Part of a small language model's weights: vocabulary 8192.
Each number is 500 + 40 x the weight over the matrix's rms, rounded and kept within 0 to 999. Layers, rows and columns count from 0. Numbers have three digits each.

# down: layer 4 MLP down (transposed), 512x128, rms 0.173, rows 484-511, columns 64-127
# gate: layer 4 MLP gate, 512x128, rms 0.516, rows 485-511, columns 64-127
# up: layer 4 MLP up, 512x128, rms 0.534, rows 485-511, columns 64-127
down484:520523534497519501492520518517475594506499503482552436525544496439502526542504561478482439546455522510498503524497431442522510515588398561515493487491519468510538490430534528505527472450478545
gate485:506524508447487415499511478447400516480443498555525502442467421491485480505501530524508432516531496481481519492443460478443485526509564611503534503497479430505461482491473515485478547465497528
up485:519563488558437515581522471417553484495478489454518480503454526466493469516505448490464518511512480507519478424477492487511570487497502473497503490529494547506452447437456459487499446502486446
down485:469498433554475541517524527481515566498522459482504442508476551446560583554500486466473533465485513494437542539572539524530522522493512458531489483475509551514471536520487473434491478523510458
gate486:527440487488480389441472559530525466456481529555515521469476460468553517510537540428435549459546518504479542480471537491429532426559467496537521576529508445512501458500449443489473485471506571
up486:459528535467421484553487503549519522564420541461535541464481568606463488483540491547515485496486550479549530488466445534473508470536547529383447474468476474593491555501554552520528434512468498
down486:453593483451476503477502548482517488502542489444540547512505535577540465514568484586435544508428470517462478507523451525547485464595511503482512453529483525602442530535485497461465502570490543
gate487:511436497472512515455477533511468538501494524457530528495553484516464416512548450517494530432482503464545506467489492498419491518493560489535419500470458447540527421504454519521471636547503479
up487:440505543499536471565507492506554493567494480590512447492495522451527528388532497503531464522577493529540515474505546532623530544549441502479524491512525525490483522458526448523535471456483522
down487:427534486494460484477495526534483490485479520533472424402514478472563558474567496501531499600505512565509457490540484505574479497488461453472549526536514534511492529476506470493489463530484572
gate488:482465504526487465482462533506530540517435442505586469456475473484462498475346563442434571495490484518518525408587550470491487505539573583497488457483461550542520498478507462606493603523452527
up488:462459500444486481533419499565499564486532495521562494547507511462448436555489546453419518622526525415532579476546570458544521483560473570569602525571524474501581460485457558499502483468503564
down488:463502477401427467461567514498410518551468465509566498475495461494518452482491625521347565445487473474481502520505550447525542532514527515495554605541527506484545553547477569548483508490530525
gate489:483550481554544503454529510564522500518503489585526529534457525535544459450515513442478473532588521504481450465455552506510559510444489537494430466480529529469546537496476381538487546521496540
up489:556540484533419488450523424468487499565524549477548543484536540544498468537520449540472521437471514489593603469536528499544482530486449446512527524390424365481433463515559497484511547530456466
down489:475520510519506478495484495583502541420430593522498495502520540553518542458514521595538456514562495487534535496469492507508424479537537535450502559606464533524566472475513499550541476479449537
gate490:555471463422490488457501510484580504455544456459586472472526448486429525497510409438466552487550481455479487510419450492491475505445492570535564491503533563523452482455442501536479539493524533
up490:528494504501532441447538545525473445508513432507451515476546428499535508544517566515541500525499515537530428485496502547495520453558475479478433548488534480538533560541485458495489484542531450
down490:527502572488424445498504504474499455484531441519548468519490454481527533522512539473538477507550470545504539448532472466496494469494490513555493496460495528549561471536493415512563482599491470
gate491:448525485496479536497523500491555439491506493521510470486512528483531561489471524498498507494490525423485533467579530523531492517494509575539530452512485491457488448416567497467531527512449543
up491:448535511448517556486523559521491575501545520473500461559580530461495417429460477508499523528479469491470557505516538502555476484543493486521554545487396504524473544463533489534475462525435544
down491:533529498512526501429492508442534513491481521532520509437429480524529492551469513512531507443479490492528448498471470530504555522540507501490443491561506525492505405432503419516524478521565513
gate492:501503509515420488515441531509501516510480496513445564507507542568475513525505466445525476533514494529450409475499513507480532502437567526503515483465505511532517477519458542545506534509503497
up492:484506540532529517522447505463486502550491546448534475560476494481522547492538526547532480525528478468493458504468465553532435475536436481478461506536530489483493504454539479461452413448457468
down492:455491513532494432447504511473453421470520522503481443462558496500477505520530495510518490472491478453485514479478514475480533461522512560453489465479505492468532500511535531542494429476464398
gate493:561469474455462523469560523498568527498475538489558533505515475522421491463479496456453499486529536540519462452552503458465454451563470528537425516461496484545509434527454527552448501563521466
up493:454494591489441513461511497557475451440470505481563468465483464547472426474524503523504522476481476440497483490449461450530492502483521456481572496527532557519471505459563478474515527490506541
down493:450529533467547530513521505527490482538457494444466461455469487531410614528466496585494493570468480414520518436516540504498451459529555487440524556418509521482451451455535452495457492595517549
gate494:517481533513485489411478497436505498466521471432552504526468461472389487502473474460427526514498536520480540555462536437454490510555484418520550454445499534566557482483456457570492575598548500
up494:452520439522470500485523490449474500454550500447472527483425530462415503533475537432466532550460510507442547510492525493482531494547446476503423522481516579495540507572548478554449565523493454
down494:484531493502509505519517457496563483568527492503379497569446523428484422492513514479448439493472486506473422546457510501512579515545545511454542451458504443485480469521528562518432526511385487
gate495:429500498462549539483436433518457513498500476481475495431489503435510491564480433545451461547539560472522551445446553521505601496577429475479440525504481446539494496471552497518454501527448522
up495:471498506430518512522481527553478439508515509498510464419469493438461457522481389462447423516516468482508451435521488439444553479609443439462479502496488481463572507445532529502448492501504557
down495:577471449471421455448455532407479477481495505512497453532465510495557465557564466485538510540480462453524453466546514464563471422467502479490503526453530462445485453434501498526581543493505477
gate496:521551433463508458417560447509522468498539560486445479441594484433481468449456489555444516502490568503501497595527548508526436512477545475562536549529496403456475465481467521539540528558544528
up496:445510501443509522503533473552526478525582540525547489495494509383487490590425530531519558488534529472506569523572539456574477489455537543548456525559457465483500484521494517472490534528528505
down496:483465532460486450515448488393526538456553528470470470539516505495472424471443531552547499484503512507597489549523517514456610529535441514442509509584481434443494522497472477554436575475449480
gate497:470555579506559570518429381485519485513537548509510505497495382506562525486494477532487373493432510481543559483540516530542524505455524462523509440536467503585489415457464457509483501565501498
up497:436478524454493566527535483506536476523498466508558501456497426465547503504488509473437435512523540464491482474515522564525560548489488511442524591504505494494503470411396427531531472550506503
down497:541474514518493480446480552493503419560449475431475457529499561561563527473566504499531515374531517443457558438452479563479458497552476566598569528494493554418561501459488436503523524460486527
gate498:457505517500494451506397516447533491489524518557591494420498537495486545538515502470474503492547516512502581478551524537506521554453447505533461456478430521547504533481451547525447500507549503
up498:465480478454459452552470557520603497531529531498571504494488486499465530562511476496433495467531507564490546485489541553505505536577439560487488486504461553498482511474493546464499500467528492
down498:522553522498473479545454544486534513489531508522504520529516492514505423532536566509532493449523544537466523546510507600432529533466487526391491462496445499479445586417491517547541527520515451
gate499:457437577489495445440546462487504546498509552478537466540483514615526478486525506520509531424534460488547486506476509509551508461462502450537496473553446525562509565494535528470437492405445532
up499:460562455515504458483426492493431533542462532456505595493524512520515452501508479523541446429510537514493443455496519523481539447506489482521517508554573494408530497521484560554513509494545501
down499:447462453496502465534438424534435485508496457488506498418509477491511553504473538515500501464490498530513506500474445615463571411475424497534513464523531482526570534487482483480594515444464509
gate500:475471524481495448532557454448491549556472442515532528514524515476578569493507499488452495491528483535571507527505472419556525518492497523499525472499444555529490571479515500506552503519467542
up500:457486489459494493548581544440453560557470542501512558467545561436525468473515511483460534496518506539517531525555527489547466502485499528483541466520446516490531555485527521489500507563443507
down500:461417401554466526490463458509516512514495475499466518572442495518466512509590489544533483465513559501505468534542509553502474461413573429559489491433452530438529480498569480458546474518552489
gate501:423476517494508527571559530564543585521479516476528527514490474483505525502501493505547459498436446511523401482426495512598456543493422538520507441485525547459436481480499419416440540526554489
up501:439533477466494520522566535510503493494454501535508601470493559385625516454519500432495478479558531556556441539480543486514559497452484516468525414575489518519489434458506477544475536517582490
down501:517503490467504467479607546459480538480564549486535497524527484510464471480474523516486582515430478509526459556561427467512485603591513526517500507391569387490466466547499582511479537491509530
gate502:425420459450558478484479465481545557500476522567546473443549447454458515489465501485484510535508511536482509517472509580520531509512491513462510452436434570406526489450455470471455467573554466
up502:533510502541474434565556473561546519457504527526496511473593554493497511498449492524503472483508525509489431511529481551478522551508500493559516534466505531433511495527533483597538481558492483
down502:556536469537456558508513480524463503503521437451449500536487531496468555467493498407555486498522421472480474522498489486472484480531563571487516450486536476464488505518470551557529553411544519
gate503:492397503508479492487491459557591479500468557477488462497514504491497519555500508499482509545490528460550421565529452550481501566516516475481468404509539503537568514548571484551533485495412513
up503:476475451543525531531524526549624497519473556575550534459496541503474504539514534507494518518481487492479467507556481514522493537510475494478511437488483503542517504515558477543571477514486501
down503:574588499474494475523497496484471476526542517509435540464424535526514512480503524492477423530514544526491536504512511448558461501539585493445519497485496514475483464474532507517520498540447505
gate504:482552571591553535469500503453453464461551536513553528465571555477442498502504491539533495459491487516485525540468541484494492549477488459507548444579453470492459497505538553502457493541484459
up504:559524503478527504487543470564529584534518489438520511514491479481461521511419593524508488535522510483552556470520511481533460529459547430493501535499578454549440485533510449503416550451531406
down504:435518490489464546438510489550526585461483525484433543528494494570486553469522541484425461473464422473469468439458453507436448546500436459501449528554413508500545466453522455451463498481534540
gate505:471475541442477451543567423539440430479501441518497519479465513481519517465485430508503513524514453491500605486514538484555467522450545450466443491559518448453576530491495498527483564508526491
up505:541506452502478419512581499495477459472481491500538569450464469487517490429493457510501497514498555496475560479455490487563441526555482404494530507511497431455514591546493543476496526605382517
down505:497505518457510588512468472508460547482467518501544523447469544562491457470529546472470481535420478527483425533519542562492511487461566568508514510508483507533493449558509444468519488452574500
gate506:529464564471475483446483537503455538503480520507500518474490466416527517532495483559522584497464476564506532515484489533430539453511603507523525574479406504547525425526457505467488540490508524
up506:552465491564529513578476557529500515510499507541511503510446513498505500462494513495512443518510513431484417511517481446497456517435495518561474457481567503415467480475483443473528439473513476
down506:448596401585504524526516441468473472521448473590513445537543504566522545507518485445471468538508485465469500481543448476532486537512492585472442513521489435488503595433499504543509503539519506
gate507:496532526487506506535472473516506452489552533470454511523509483417542526529406459488479441456515481504500490435532533487436496514494456486524511523470427500478482549413440517528439497437472600
up507:543506456529497590563410559509454498506510504489450539493480572570562437544460520529505471438555507478525415504528566484532426507441511482440529535525515535491507500505488494503531486492487487
down507:500543473552519485520439527505492515543432532534502595470484461518487504440580486500465547462495514528532522594467538455504446444490502576529542546494470487531513464545462428518557550564483512
gate508:435567554554508519476562470459478520535497525524507506552507457471430511497506502613497474534482492592607507508426489480530500519502463506526544477478444493464483481567564452499496574455573457
up508:623445500526458487519486494486503467512538512498460504509528525473486504511479543420525526444451484453400601488479500477495455458491539504568543544509495473558557515395457534483484470534383467
down508:471436429563546521555449474493505477516580537475483483483523537456532535541476571549572523489472537509510489464508463479460551506468525541395429535470490484575446461530531563495487502578444433
gate509:518465537464457498465532536509495462456437555554492457503468496487530468563484454519461509450458504460532494509490430497539444493487485489530505435545484436542550485458461464545509512498530500
up509:544444428515511553469515541507502538516504537490542522520523496514505461524515544493496481577532519515483519503500503435510509434479402500507515515440439510528407488482499474532531493471529503
down509:497457501602508464503531483540545494505554502513533503507470478505523476517528531460504532559503520538564534535472553472470524501415451455485503532578452506547502609482485541561515591434523528
gate510:436410588545508451513553399503488573565447482538520516508504493482592575509571518546493558475500569499548535503534436526546528511537467574480473518457562482490566541507526486489522509507481470
up510:497492553531510505538515458498484555570436517438502550470522501534552516492581559490532510530457550508531593528527530565606579543513475480466473573530501483494521514528450494506443506547503499
down510:504492560425467486584513509475476481488562445511475548461517465506492511473479514471468531411523579396510556492520458518530519546414554459498592452480531400382517568495567519498561492503501492
gate511:526513424522425522512440470562568527590526494525500506493499436440506544557524464547437413499447460491507516487543540541489518408536536506489455499444425473530478439485436509481514513508534546
up511:417394505450536495492513421429479404450487509543412478472524500547508437478460519470524470470449445514488551583445464506457494474501527496469524536494424467495488556529512498413516473417442450
down511:506495538479552458548590508500487489504512454469501506499478489515471594523483433479545503485524548510514391527522602494506485488480529498497512523510451519451470518497423454491426499504575502